config = dict(
    n_layer=15,
    d_model=256,
    n_head=4,
    n_kv_head=4,
    head_dim=64,
    d_mlp=1024,
    vocab_size=4096,
    activation='tanh_gelu',
    norm='layernorm',
    norm_place='pre',
    norm_eps=1e-06,
    positions='learned',
    qk_norm=False,
    attn_scale=0.125,
    bias='all',
    tie_embeddings=False,
    parallel_block=False,
    extras=['capped logits'],
    init='trunc',
    init_std_qkv=0.0431,
    init_std_o=0.0431,
    init_std_up=0.0431,
    init_std_down=0.0,
    optimizer='adamw',
    lr=0.00148,
    beta1=0.95,
    beta2=0.95,
    weight_decay=0.088,
    lr_head=0.00593,
    grad_clip=2.0,
    warmup_steps=447,
    schedule='wsd',
    decay_fraction=1.0,
    decay_shape='pow',
    final_lr_fraction=0.0,
    batch_tokens=[32768, 65536, 98304],
    seq_len=512,
    doc_mask=False,
    train_tokens=284000000,
    steps=4476,
    dataset='wikipedia_en',
)
Each number is 200 + 30 x the weight over its row's rms, rounded and kept within 0 to 999. Layers, rows and columns count from 0. The size before them is the row's rms in percent of the matrix's.

# down: layer 12 MLP down (transposed), 1024x256, rms 0.0519, rows 794-893, columns 0-31
# up: layer 12 MLP up, 1024x256, rms 0.0645, rows 795-894, columns 0-31
down794,107,208,207,228,209,210,230,162,270,246,199,170,220,152,166,228,275,252,200,194,186,187,202,173,179,234,194,222,229,253,194,223,249
up795,102,170,207,197,170,176,195,236,187,187,216,110,212,213,190,245,227,172,200,240,225,176,157,222,205,216,193,215,177,223,229,178,237
down795,105,184,145,229,159,149,205,208,187,236,199,190,241,224,219,212,232,179,197,192,189,208,201,243,172,174,193,163,224,227,183,230,162
up796,105,227,171,264,207,165,171,185,160,190,218,179,200,205,132,196,205,192,170,194,234,232,180,184,205,202,215,176,162,192,210,151,282
down796,110,184,199,207,144,235,189,205,233,214,170,203,198,194,208,172,213,189,203,197,223,210,158,149,187,157,192,232,236,170,152,215,227
up797,103,214,212,178,135,167,170,187,212,133,242,212,225,120,182,186,208,201,210,168,223,216,160,157,192,172,187,201,167,159,206,191,214
down797,107,209,227,193,193,263,193,172,181,174,201,190,223,200,262,199,189,223,171,215,234,190,177,213,180,234,260,189,225,206,178,166,207
up798,099,209,227,155,163,205,235,186,260,194,211,232,229,154,168,200,166,164,220,171,234,233,191,203,188,224,195,200,208,257,237,132,247
down798,096,246,238,186,198,187,160,185,223,218,210,150,212,200,214,223,213,176,216,194,221,249,207,187,182,188,165,193,226,164,195,197,201
up799,096,220,189,199,215,216,219,202,192,184,231,231,174,213,209,222,147,200,162,213,195,191,167,160,213,134,215,214,174,183,148,187,147
down799,095,187,212,198,235,181,247,170,211,177,237,148,253,260,165,192,240,265,193,195,213,219,251,214,200,247,174,199,213,212,163,196,176
up800,104,182,184,155,171,187,267,182,171,215,159,222,179,140,161,157,222,207,208,214,187,146,208,187,234,188,135,158,207,187,204,205,178
down800,105,186,211,175,223,162,179,139,232,142,208,217,259,223,182,201,188,183,207,212,173,197,252,256,199,196,190,215,225,248,223,202,183
up801,095,205,172,258,221,195,196,215,180,184,201,169,200,136,211,240,230,163,196,147,233,153,150,225,176,149,176,183,203,168,225,152,197
down801,091,182,197,215,177,229,204,235,257,209,189,213,228,160,204,204,168,200,214,200,134,202,181,155,256,127,172,160,190,214,227,228,212
up802,094,253,216,192,162,185,198,184,182,202,236,202,252,185,200,239,183,152,158,160,276,207,201,197,190,247,217,200,230,201,189,168,224
down802,090,167,208,174,184,241,172,198,220,169,154,214,201,194,195,183,151,204,174,270,187,237,185,157,233,229,194,270,224,142,232,205,224
up803,104,208,175,215,222,222,210,176,191,143,215,226,208,126,198,184,183,166,214,204,215,199,173,174,184,179,227,230,196,155,184,199,244
down803,098,149,184,239,158,213,165,211,178,234,160,209,196,169,242,197,213,214,168,170,177,225,141,269,159,235,211,187,243,192,198,209,224
up804,099,225,200,212,219,180,165,210,175,171,172,191,210,163,204,183,184,193,206,203,218,176,223,216,128,177,204,177,183,179,216,116,191
down804,100,162,209,224,199,205,231,195,146,185,226,213,231,203,189,178,208,189,190,236,213,244,168,186,234,193,181,231,119,220,195,214,212
up805,105,191,210,170,202,207,245,187,173,151,227,135,149,210,170,246,231,216,271,201,196,214,162,227,147,220,192,192,136,219,165,215,200
down805,108,169,212,184,231,224,169,241,254,197,159,204,164,199,230,224,182,242,223,186,221,194,186,226,194,187,240,222,175,234,215,221,191
up806,099,210,196,168,233,188,171,205,203,179,252,200,186,192,150,182,187,214,149,194,238,166,173,215,192,160,218,189,218,188,174,190,219
down806,105,169,222,238,194,175,226,139,196,156,163,188,223,180,186,189,213,181,207,230,193,237,177,185,235,154,182,232,199,204,218,215,179
up807,100,211,171,203,179,265,252,193,190,202,221,170,209,168,217,178,196,172,196,223,233,195,191,190,234,260,177,212,182,214,249,221,201
down807,100,206,206,183,197,176,203,223,174,181,177,186,197,206,222,210,227,224,232,156,251,227,206,174,192,213,168,168,233,170,187,194,189
up808,101,203,182,131,216,228,187,174,188,154,229,266,214,216,173,192,173,151,203,146,257,198,188,188,157,213,196,186,158,194,190,163,242
down808,102,198,211,211,212,234,181,175,220,226,225,212,233,182,191,191,163,272,134,214,224,179,246,264,209,225,194,216,265,221,174,234,183
up809,097,160,222,165,217,184,209,249,208,191,200,211,173,185,215,188,169,162,203,195,237,132,183,225,177,195,163,207,210,195,235,197,231
down809,106,255,203,243,187,155,185,224,197,185,206,192,208,239,197,229,231,175,185,248,166,192,198,192,207,158,196,184,191,228,236,237,225
up810,096,233,217,220,197,194,244,147,232,180,183,212,214,200,190,201,179,231,173,209,248,163,199,202,191,185,176,190,199,159,156,186,233
down810,095,193,207,241,197,202,206,165,206,239,198,141,259,226,190,194,194,213,193,225,169,214,241,192,178,188,220,153,208,184,226,182,213
up811,095,176,236,209,218,178,242,212,272,164,184,258,209,212,126,168,161,188,233,161,191,190,204,227,219,200,221,214,190,168,233,188,185
down811,096,218,226,215,208,159,188,191,184,237,192,183,207,206,220,153,232,206,174,261,204,178,202,173,174,180,195,188,234,243,208,207,220
up812,096,230,184,169,212,212,229,171,179,179,159,236,228,233,217,184,164,198,159,185,256,162,221,221,167,185,203,202,135,176,224,232,254
down812,094,238,161,227,250,220,155,204,237,234,168,137,180,201,223,174,210,202,212,218,192,221,233,232,151,164,196,204,191,175,140,217,147
up813,093,210,219,218,213,225,205,197,229,184,188,201,209,183,245,151,203,141,172,193,174,138,165,163,214,241,228,194,178,141,188,204,171
down813,090,205,261,166,178,231,199,207,256,158,183,188,191,163,199,219,176,242,213,183,212,178,192,154,194,153,209,199,145,236,242,180,224
up814,101,200,153,183,191,212,223,211,176,175,177,183,133,183,200,177,203,188,279,200,181,160,241,221,195,194,131,235,229,165,266,230,231
down814,099,188,190,286,194,228,247,234,189,178,271,228,235,227,224,210,152,236,156,202,231,228,211,158,225,199,237,223,190,250,225,172,184
up815,101,214,200,206,242,201,171,182,167,126,242,202,188,233,136,187,170,171,248,176,203,148,244,264,210,230,143,153,180,195,252,223,217
down815,099,239,215,180,215,253,266,260,228,203,203,150,142,173,158,212,171,176,223,202,167,189,185,239,203,269,227,194,161,168,181,179,230
up816,111,194,236,176,162,215,162,158,188,197,221,207,178,199,195,187,194,159,161,205,218,231,189,249,200,200,137,212,215,191,159,203,198
down816,110,181,208,216,243,179,250,201,182,204,175,207,206,222,167,206,224,201,157,160,244,239,215,203,220,238,261,216,195,193,232,228,177
up817,103,138,199,243,230,252,246,203,203,207,156,223,200,186,266,205,198,194,184,189,246,158,178,193,172,202,226,170,203,167,142,211,195
down817,104,205,248,214,200,169,186,187,241,167,189,204,233,192,215,197,200,225,173,224,208,189,216,169,186,245,206,204,162,135,239,175,187
up818,104,210,161,198,210,217,170,144,176,142,237,220,176,221,242,157,179,180,227,167,200,196,197,169,230,175,162,209,266,176,205,217,172
down818,106,192,154,202,173,177,231,203,208,207,200,290,136,198,186,219,238,187,198,187,195,182,184,134,184,183,171,182,124,223,252,227,226
up819,097,162,198,158,213,235,187,209,257,167,201,216,158,144,174,231,183,180,238,123,203,129,186,202,239,177,221,223,224,186,185,196,219
down819,095,209,221,195,186,141,244,172,175,154,254,194,216,209,198,207,251,200,172,155,161,224,175,185,226,218,165,194,240,197,201,155,189
up820,104,208,158,193,226,208,199,163,157,243,230,300,155,199,162,233,215,213,205,231,180,197,199,237,149,239,196,199,181,166,144,145,171
down820,110,182,170,221,199,223,234,181,200,154,140,218,162,176,202,248,183,198,194,206,187,182,202,188,199,236,250,192,141,191,214,212,204
up821,087,223,191,208,162,219,211,177,188,157,180,185,225,213,238,199,198,169,172,161,213,210,213,153,166,211,204,188,120,155,171,177,241
down821,093,219,122,189,182,216,209,231,189,225,194,207,233,235,258,214,204,220,154,184,155,216,193,215,201,195,253,155,262,225,199,193,174
up822,091,169,177,218,179,212,218,240,172,193,177,215,187,243,205,154,206,208,204,199,241,133,160,203,195,197,208,217,232,172,151,177,246
down822,096,232,200,199,220,183,209,161,153,202,190,205,249,194,159,173,231,210,162,174,187,223,208,220,191,201,212,223,170,221,150,223,178
up823,100,147,177,229,222,170,189,178,185,204,194,191,255,191,214,240,183,171,169,260,186,195,193,218,262,159,220,228,189,192,249,208,212
down823,101,228,247,180,162,184,170,231,203,232,209,203,246,244,194,241,245,233,236,172,202,248,204,143,155,213,170,174,238,202,168,227,222
up824,107,212,170,212,193,218,261,255,194,204,221,224,186,167,175,176,194,164,159,199,215,161,189,175,173,196,204,212,127,254,210,202,210
down824,117,219,161,249,174,178,197,188,219,174,195,220,169,187,257,163,223,196,164,248,250,196,203,238,194,179,172,212,209,157,209,214,196
up825,100,235,214,215,200,167,223,181,218,204,250,198,222,208,195,238,244,187,170,173,198,183,174,178,192,227,166,251,184,178,190,185,202
down825,092,172,200,194,219,213,245,251,245,189,195,175,164,250,194,179,223,236,290,139,236,210,173,254,202,213,221,186,217,178,206,183,196
up826,103,150,139,247,178,197,227,203,196,220,170,231,212,172,168,186,239,166,222,154,192,190,164,182,227,160,248,163,215,207,154,134,209
down826,107,205,180,194,195,170,221,163,214,150,201,226,142,252,142,243,178,174,211,173,220,166,175,235,218,203,191,204,186,259,205,289,187
up827,111,245,214,204,139,247,163,192,166,192,276,210,194,192,200,200,213,185,182,234,276,170,238,185,232,162,190,209,164,237,252,193,197
down827,116,123,232,206,197,144,201,237,222,178,162,188,212,212,243,213,196,213,194,216,217,232,208,230,189,126,205,193,186,257,207,218,163
up828,094,195,181,144,207,205,152,247,180,198,215,184,202,232,216,232,189,203,231,180,198,175,215,217,168,167,235,231,175,154,189,237,229
down828,097,126,206,226,175,234,204,225,221,198,185,221,173,214,192,211,192,251,167,231,285,210,110,164,220,193,218,225,228,235,186,225,194
up829,096,232,257,218,172,234,194,175,211,145,210,195,164,207,204,235,220,207,184,161,147,219,155,205,208,162,209,199,156,187,208,169,189
down829,095,191,183,189,197,238,119,227,210,252,226,195,142,194,203,174,167,181,225,193,199,208,173,218,164,177,237,173,236,192,190,194,243
up830,101,190,231,231,215,231,189,209,139,160,206,153,198,226,214,170,236,256,197,142,216,178,201,205,157,207,233,208,208,219,202,178,250
down830,105,214,265,186,209,218,155,195,253,234,158,144,164,164,223,163,154,240,244,200,176,219,229,202,176,203,213,200,209,201,169,238,231
up831,106,194,193,190,198,167,201,200,163,241,205,122,241,169,158,180,210,216,236,204,188,210,198,263,219,238,243,217,149,181,250,193,224
down831,099,206,231,186,165,190,209,198,210,126,247,268,222,208,231,181,170,201,180,252,222,197,218,215,228,203,195,156,257,189,157,224,246
up832,097,135,185,207,221,241,222,252,169,207,225,161,172,249,260,175,173,162,216,174,202,222,179,160,199,196,201,213,140,197,242,225,178
down832,100,225,172,234,245,237,199,232,205,175,130,217,243,233,189,164,146,202,172,237,211,208,184,205,193,150,194,125,236,241,178,166,207
up833,107,137,192,227,206,230,233,215,230,181,239,165,183,187,188,185,163,173,216,218,265,194,197,222,189,206,156,177,178,174,176,202,186
down833,107,195,215,251,240,206,168,161,207,201,168,152,181,234,219,194,183,167,170,229,184,237,217,248,213,199,219,232,172,208,219,209,193
up834,108,152,182,211,175,222,179,155,159,232,205,191,195,225,169,225,188,205,246,196,202,179,217,192,199,175,186,234,174,137,230,235,221
down834,102,189,216,186,253,196,149,170,259,232,121,202,137,179,237,244,168,245,226,167,209,208,209,185,207,160,193,190,158,226,176,252,229
up835,103,205,205,163,164,156,173,240,166,180,261,222,220,192,169,192,239,148,164,206,225,236,153,139,178,179,160,239,237,214,186,194,182
down835,099,212,193,171,168,226,215,198,204,209,208,202,241,181,205,213,209,162,221,206,142,188,212,216,172,232,201,182,165,176,213,221,196
up836,100,219,200,231,152,240,212,215,253,207,201,167,164,156,191,147,186,241,205,208,222,143,251,224,157,180,201,187,204,159,216,180,244
down836,100,213,217,177,218,254,214,166,167,187,227,196,211,166,180,220,209,155,213,180,193,179,175,236,211,188,223,197,233,176,213,178,282
up837,096,255,175,164,210,154,225,214,150,230,221,183,196,172,176,160,217,208,223,153,242,192,178,131,203,180,208,226,153,162,220,175,181
down837,090,227,234,190,188,189,204,213,202,244,212,184,224,226,214,227,265,199,208,210,185,199,209,218,193,151,184,187,247,230,188,224,184
up838,095,200,166,244,153,217,194,197,222,164,193,231,152,195,219,180,231,123,225,226,209,181,162,224,178,191,152,209,169,161,216,141,223
down838,097,201,169,202,161,203,215,131,208,234,194,164,215,170,214,225,205,259,184,144,216,202,192,191,251,171,174,220,218,188,198,212,201
up839,105,177,167,183,213,189,237,167,140,221,196,224,181,203,174,243,175,168,219,169,248,252,199,291,188,233,188,180,211,205,218,215,224
down839,106,155,185,226,218,205,201,215,194,221,193,218,181,160,232,139,218,165,239,251,187,192,216,202,265,196,162,229,261,212,208,227,158
up840,090,235,128,261,155,187,208,202,187,206,216,197,206,191,211,226,187,197,207,192,198,228,157,239,193,214,232,188,192,212,200,168,223
down840,090,174,185,215,179,212,218,185,209,192,107,190,164,187,198,222,205,217,194,217,248,196,206,168,197,145,191,193,209,173,223,181,189
up841,102,147,168,175,160,209,212,225,249,146,182,219,195,189,181,186,214,170,197,163,222,197,218,232,198,230,156,194,175,223,159,217,200
down841,108,180,233,162,168,202,159,224,218,231,179,134,193,190,222,177,215,185,225,183,172,243,240,157,246,190,188,188,205,174,199,212,218
up842,092,174,216,252,233,124,233,184,254,249,180,181,149,193,176,125,236,170,188,157,215,212,197,152,165,185,223,196,243,222,210,205,127
down842,089,207,187,198,184,215,197,207,184,145,253,148,170,200,184,261,236,247,207,216,173,223,200,175,165,201,180,212,135,167,208,190,223
up843,092,189,177,190,164,255,190,209,187,152,156,201,211,180,208,165,247,115,193,229,211,181,163,218,186,193,209,189,202,120,152,154,161
down843,095,223,210,198,249,225,242,242,243,176,228,232,164,217,187,197,227,220,176,199,229,190,195,237,166,214,146,200,259,200,191,179,200
up844,093,153,135,224,181,143,155,163,240,162,244,204,134,254,189,175,142,194,226,220,148,202,185,216,189,164,204,173,169,176,190,184,207
down844,094,193,224,220,216,216,179,213,160,203,181,209,162,182,189,179,211,159,182,167,199,165,240,229,223,267,218,163,246,227,187,182,223
up845,101,176,180,203,173,212,163,202,263,190,217,193,159,178,213,201,197,199,231,137,246,183,252,224,184,222,242,226,207,236,234,195,225
down845,095,221,246,231,195,203,164,189,219,194,204,179,158,154,182,242,196,227,162,225,230,167,211,154,195,203,195,153,207,221,244,181,205
up846,102,146,196,153,236,222,206,198,173,224,198,251,253,175,151,198,184,194,240,142,215,161,208,144,185,206,184,205,192,145,235,189,211
down846,097,174,227,168,198,215,187,199,208,172,224,251,250,211,193,112,142,194,201,239,167,196,230,166,196,155,222,166,196,226,205,258,240
up847,097,168,200,232,187,222,209,194,150,181,202,208,254,192,190,171,171,174,232,216,223,260,169,177,189,179,229,170,197,164,225,103,173
down847,101,156,260,229,163,214,221,210,207,176,156,168,187,179,165,255,205,196,234,145,209,157,212,228,216,228,167,184,195,199,197,200,225
up848,094,194,141,224,217,193,234,211,232,149,209,212,237,195,203,217,231,209,211,215,238,219,216,257,161,212,219,202,221,121,230,181,199
down848,091,169,266,198,194,163,186,206,221,253,189,196,257,215,224,215,241,223,206,207,168,215,185,235,200,165,201,212,208,250,181,194,187
up849,101,190,173,148,230,238,237,239,230,184,213,238,158,216,207,213,237,146,158,190,223,188,172,244,210,175,199,289,185,160,178,182,167
down849,099,217,224,221,210,177,238,207,208,226,194,187,181,214,185,156,181,168,172,190,207,172,231,206,220,193,242,215,186,160,206,213,265
up850,098,168,166,207,216,193,237,171,234,226,207,180,177,258,206,209,181,203,173,260,187,192,183,254,199,225,141,149,180,227,153,220,193
down850,097,172,189,223,147,157,174,160,228,136,208,163,147,175,294,189,209,222,135,222,244,268,210,222,176,248,179,206,181,188,132,226,253
up851,102,177,165,238,202,144,186,150,161,177,225,199,219,138,194,165,250,203,209,198,237,125,228,216,186,218,184,235,189,169,200,212,226
down851,106,186,159,191,178,213,143,166,230,193,199,218,186,232,228,160,230,173,187,182,210,174,245,183,206,237,184,216,244,194,234,109,191
up852,105,155,186,167,205,170,257,177,187,144,205,210,166,136,180,153,118,174,206,190,236,199,203,234,199,146,282,169,173,182,163,212,220
down852,112,213,218,213,164,176,106,161,150,230,177,191,226,207,193,202,219,237,195,241,214,142,216,184,213,176,169,244,233,175,218,250,175
up853,102,167,181,204,163,156,238,174,148,206,202,167,165,252,179,112,204,139,262,200,194,205,193,212,223,198,209,220,177,149,194,168,170
down853,100,194,186,177,258,206,156,211,198,202,118,221,156,164,199,253,241,174,181,240,201,183,192,231,211,173,164,215,222,237,201,185,176
up854,097,188,187,224,247,187,161,183,184,213,208,179,215,159,149,171,265,128,192,168,237,180,187,171,184,172,225,186,199,205,194,168,164
down854,093,187,238,211,164,223,175,167,124,198,220,178,147,220,217,186,112,208,200,252,140,181,165,231,213,155,247,250,209,201,192,226,186
up855,097,223,226,239,218,243,225,211,204,193,244,176,194,191,146,236,202,179,209,144,220,200,145,198,218,193,173,195,175,179,240,240,236
down855,096,179,227,182,228,166,151,215,252,202,192,192,185,231,284,165,238,177,201,213,173,210,155,213,210,244,222,187,213,230,167,170,208
up856,095,184,186,193,215,246,184,217,199,231,199,157,251,180,203,213,175,173,215,167,171,222,222,180,235,196,177,279,234,171,173,198,203
down856,090,211,168,174,210,246,265,184,177,159,174,177,171,159,185,175,230,156,181,210,256,140,221,162,197,194,199,225,173,159,194,193,232
up857,101,167,224,230,225,209,195,218,196,164,245,220,177,222,160,204,138,186,206,170,218,138,112,190,169,156,175,248,204,214,174,176,184
down857,100,230,210,221,210,188,197,205,246,173,143,203,210,159,239,173,221,184,175,211,131,203,223,201,138,200,188,213,145,247,222,196,210
up858,093,223,212,160,129,175,175,214,192,178,235,197,212,182,208,188,226,182,194,205,138,187,174,196,178,265,243,205,192,221,257,206,260
down858,091,238,246,256,236,187,137,215,135,188,184,242,175,246,203,181,199,241,220,220,180,167,229,272,256,205,212,256,203,264,168,198,227
up859,099,186,177,262,240,188,179,189,200,230,166,183,152,197,229,201,229,189,202,168,195,185,240,157,197,234,223,235,233,139,191,160,169
down859,095,240,185,201,200,187,220,215,218,196,228,201,249,250,196,185,132,229,237,211,191,215,158,232,209,140,196,203,204,170,193,231,186
up860,104,193,209,249,162,176,152,176,221,202,206,208,164,172,201,194,269,190,213,158,152,145,157,223,182,226,229,215,175,217,199,145,272
down860,105,219,200,203,151,226,191,197,229,217,202,196,241,210,233,170,159,193,224,195,185,211,162,225,179,202,234,178,225,206,227,197,188
up861,101,229,189,219,202,201,190,209,204,194,263,177,220,171,112,151,215,154,247,230,261,189,220,179,217,209,182,244,164,180,214,164,224
down861,100,215,198,212,209,233,205,236,180,180,179,224,222,210,164,195,214,175,212,257,192,182,212,245,265,236,187,188,209,224,145,174,151
up862,101,196,238,196,139,205,189,177,138,147,180,174,205,236,197,236,198,184,174,171,159,227,153,185,230,199,139,195,203,197,231,214,199
down862,097,181,191,192,229,205,213,260,218,188,215,179,193,201,149,205,195,168,174,174,221,200,150,160,201,193,218,169,231,188,239,207,183
up863,098,202,211,174,212,178,201,167,206,168,206,162,207,162,200,207,222,229,226,213,214,204,182,179,178,209,171,211,231,149,203,134,226
down863,082,192,211,226,217,231,164,177,194,214,154,191,245,182,241,240,235,194,217,190,128,164,202,211,184,232,178,168,196,163,221,175,205
up864,103,168,179,175,228,236,198,187,161,142,271,232,224,181,140,186,200,168,230,219,273,173,177,151,207,230,206,160,144,229,200,187,169
down864,102,143,175,171,229,195,140,226,238,178,209,217,247,202,248,176,209,215,211,132,206,211,180,197,205,118,158,207,232,198,214,253,165
up865,105,215,166,194,214,132,178,160,179,211,251,202,207,175,255,221,165,209,241,149,227,162,242,234,191,196,174,228,173,178,212,195,220
down865,116,141,155,244,220,260,234,195,227,218,218,204,220,125,182,205,218,244,182,182,179,220,196,221,208,217,229,201,203,174,165,208,174
up866,104,196,188,210,196,241,213,240,139,235,210,124,210,195,155,195,158,161,152,178,274,235,157,222,200,211,176,169,219,204,201,213,211
down866,103,185,202,167,204,231,202,197,206,224,195,209,193,189,192,224,118,195,202,241,208,202,202,220,242,147,211,194,194,235,256,226,184
up867,099,195,159,178,205,212,196,201,207,203,240,206,173,241,165,228,195,165,206,172,228,181,160,192,188,222,267,162,172,253,165,231,224
down867,094,193,182,233,161,199,175,191,226,214,225,91,238,197,208,133,207,206,172,211,210,146,262,225,172,202,180,253,182,159,204,217,191
up868,096,215,222,221,163,193,219,197,202,178,275,225,164,149,167,183,169,182,153,161,235,151,258,188,191,213,190,247,185,190,177,198,232
down868,088,153,248,197,184,201,180,190,186,217,169,165,225,169,177,188,182,223,234,223,154,215,174,184,228,200,184,197,201,204,212,221,218
up869,102,158,123,140,226,162,229,198,168,207,165,269,214,118,166,240,135,132,169,191,223,176,162,198,216,190,139,180,238,192,169,222,235
down869,106,210,233,228,175,213,145,212,200,187,188,179,188,190,213,236,180,224,178,192,222,200,235,271,228,170,186,166,201,240,215,192,188
up870,106,190,210,203,232,222,203,192,200,183,195,243,204,228,124,179,208,210,186,204,250,189,140,219,183,194,233,148,212,138,245,224,155
down870,114,222,247,192,173,188,192,218,217,187,201,259,202,238,237,229,230,223,175,186,186,216,237,196,176,163,270,174,220,257,267,245,176
up871,096,235,228,240,229,206,225,243,190,168,238,239,189,151,167,174,248,184,263,234,234,193,186,127,199,189,252,216,129,165,222,184,158
down871,086,171,231,179,194,222,228,204,195,160,205,181,190,214,173,222,149,219,195,191,183,155,144,244,214,194,238,148,234,240,194,178,197
up872,103,163,199,201,235,209,183,236,151,192,184,230,225,198,197,196,167,163,193,218,201,183,148,214,226,244,224,200,185,140,215,205,193
down872,103,150,227,191,201,211,176,186,167,143,198,181,196,257,193,211,151,196,214,215,200,246,201,209,255,161,184,187,160,189,233,141,229
up873,100,208,153,192,188,224,219,188,212,246,212,113,233,160,202,213,222,194,189,224,231,215,226,171,200,177,224,214,242,204,259,156,249
down873,097,192,164,191,228,218,269,200,211,225,181,212,171,170,198,209,206,187,260,175,218,209,194,178,202,182,182,239,205,120,120,230,225
up874,102,228,206,194,207,212,195,223,165,245,192,208,133,197,206,201,177,194,222,244,175,177,149,205,159,136,267,218,195,223,130,188,212
down874,097,188,226,164,184,199,189,235,179,234,223,154,215,164,221,192,262,220,196,186,264,229,282,157,176,242,195,225,195,221,168,233,167
up875,100,214,205,206,171,203,182,151,230,184,231,223,144,193,160,180,189,174,240,180,154,168,166,220,130,206,178,228,183,217,187,142,224
down875,103,236,177,175,213,214,182,182,184,231,205,207,166,149,201,201,206,167,192,176,215,254,229,213,255,188,230,141,185,210,180,217,220
up876,101,212,183,166,197,189,172,175,187,170,205,191,173,186,188,190,217,215,247,264,246,139,147,203,172,160,208,189,207,150,183,165,233
down876,102,226,186,217,190,205,264,180,214,250,197,174,228,184,203,183,210,240,207,132,205,207,196,167,228,234,143,217,161,261,162,213,211
up877,096,237,196,136,213,176,231,167,164,149,257,161,185,152,228,221,201,167,218,206,218,191,135,234,152,179,283,215,170,164,168,224,234
down877,097,223,212,162,156,207,233,233,174,240,231,175,184,180,174,196,216,197,126,255,176,158,211,197,140,205,172,171,177,208,190,220,225
up878,104,136,182,176,198,199,206,211,163,154,204,221,130,151,163,228,207,161,184,244,203,154,176,183,192,257,196,222,152,209,188,183,204
down878,105,185,195,240,198,186,174,239,169,207,194,141,230,205,213,184,224,190,211,213,207,187,213,203,203,145,153,212,195,218,215,209,187
up879,100,200,208,195,148,169,225,223,203,187,170,180,116,177,203,225,245,138,184,194,215,220,221,173,163,174,160,199,216,106,205,226,225
down879,099,192,247,207,200,237,194,170,220,225,180,234,146,126,196,155,190,232,189,184,229,191,238,236,239,223,216,229,244,234,159,178,231
up880,102,169,204,188,191,129,184,186,235,245,246,211,201,218,273,151,230,209,237,181,236,196,158,211,207,184,215,192,206,151,156,193,161
down880,110,189,250,191,154,151,240,216,239,154,177,168,188,224,225,267,162,220,244,232,170,193,213,205,186,228,198,234,196,188,248,230,237
up881,104,203,193,213,191,217,171,202,253,175,232,190,167,190,159,174,203,161,265,167,190,136,156,184,217,184,182,211,240,215,207,195,176
down881,101,176,199,222,218,212,191,249,244,201,172,237,205,181,210,242,159,222,215,188,163,246,225,274,152,268,244,215,212,211,161,201,218
up882,102,165,202,178,200,251,164,198,238,220,190,200,182,185,147,240,194,206,188,205,227,184,206,183,133,216,239,155,169,157,232,155,188
down882,097,204,197,150,174,209,239,243,179,205,228,204,252,246,191,214,135,187,203,215,212,182,216,238,260,187,168,224,195,211,232,250,165
up883,098,136,189,210,188,179,183,177,193,168,209,157,219,192,253,189,216,170,194,179,258,160,172,203,157,240,178,198,225,227,192,226,203
down883,103,227,209,190,231,193,175,180,182,247,167,204,264,256,266,241,176,226,139,186,190,160,226,206,205,185,196,197,195,251,202,222,190
up884,103,194,186,150,175,234,189,198,182,184,169,198,163,223,236,221,181,187,226,145,205,122,211,165,158,165,201,201,194,219,172,230,191
down884,104,174,132,250,158,191,162,238,153,208,128,191,155,191,209,178,212,221,212,214,166,208,214,215,212,150,195,205,191,221,162,170,154
up885,102,213,192,157,203,158,205,236,248,211,258,229,187,190,177,222,199,207,198,185,188,223,158,186,211,166,209,211,223,177,189,150,249
down885,093,238,222,191,172,206,196,182,144,162,113,230,189,177,216,210,161,203,178,251,144,205,191,193,251,233,158,239,191,212,206,158,213
up886,105,196,181,204,118,258,171,204,160,156,225,243,198,189,220,212,157,156,191,208,202,184,150,242,205,205,183,226,164,160,163,239,207
down886,104,171,180,251,231,212,262,227,188,184,156,197,212,217,240,137,246,208,163,192,264,194,189,222,214,233,190,178,193,233,258,183,268
up887,092,199,219,179,192,223,130,169,228,152,172,244,189,164,227,145,230,218,240,161,190,188,202,177,209,182,217,171,224,178,179,180,229
down887,080,194,284,213,195,204,179,186,197,204,213,148,247,229,212,206,217,187,226,181,191,207,179,242,163,176,176,247,177,241,202,203,176
up888,104,164,189,219,196,169,168,239,185,192,235,199,168,228,237,162,250,197,222,228,196,268,207,165,196,154,232,178,236,209,252,162,211
down888,111,225,200,114,181,220,163,178,181,219,220,220,199,208,250,225,216,219,206,215,210,180,187,187,190,196,171,213,197,167,216,252,266
up889,092,164,127,253,180,217,238,210,172,212,215,227,211,212,241,195,120,195,163,202,189,159,241,194,163,241,189,175,214,199,241,200,240
down889,101,219,238,170,228,205,261,195,199,192,184,196,218,172,165,198,232,183,203,256,246,188,203,181,189,253,178,237,220,216,179,245,155
up890,109,136,192,236,157,221,222,189,210,167,191,194,230,235,228,193,189,229,237,208,233,190,147,252,153,197,209,218,187,210,232,215,195
down890,107,172,239,244,192,149,200,211,240,213,177,182,201,155,171,208,287,258,214,180,211,212,157,197,166,190,154,244,285,192,207,198,197
up891,100,141,224,203,184,202,248,187,196,170,229,225,162,179,214,237,264,169,196,121,214,164,144,202,206,208,214,237,187,156,179,195,170
down891,103,160,235,218,208,225,213,169,179,237,183,179,180,217,204,266,187,157,187,202,187,254,254,150,219,212,213,196,201,169,207,209,211
up892,089,154,174,168,213,212,205,211,234,167,196,179,189,204,204,163,167,181,226,222,263,180,156,237,202,216,217,248,233,174,206,186,213
down892,085,221,229,165,189,239,188,239,117,174,225,214,182,251,221,261,224,207,251,218,208,165,189,161,170,205,195,230,200,217,187,214,247
up893,100,106,187,188,188,184,178,175,213,178,193,190,197,261,204,261,159,203,165,214,184,234,242,197,199,219,201,229,151,202,191,213,186
down893,099,182,235,161,165,244,235,197,199,164,237,153,208,261,178,165,173,239,200,183,257,185,231,275,178,205,202,174,236,161,191,228,266
up894,105,183,247,153,240,185,184,168,179,235,199,167,193,156,116,188,224,195,234,210,182,212,206,183,181,227,236,206,178,139,164,225,190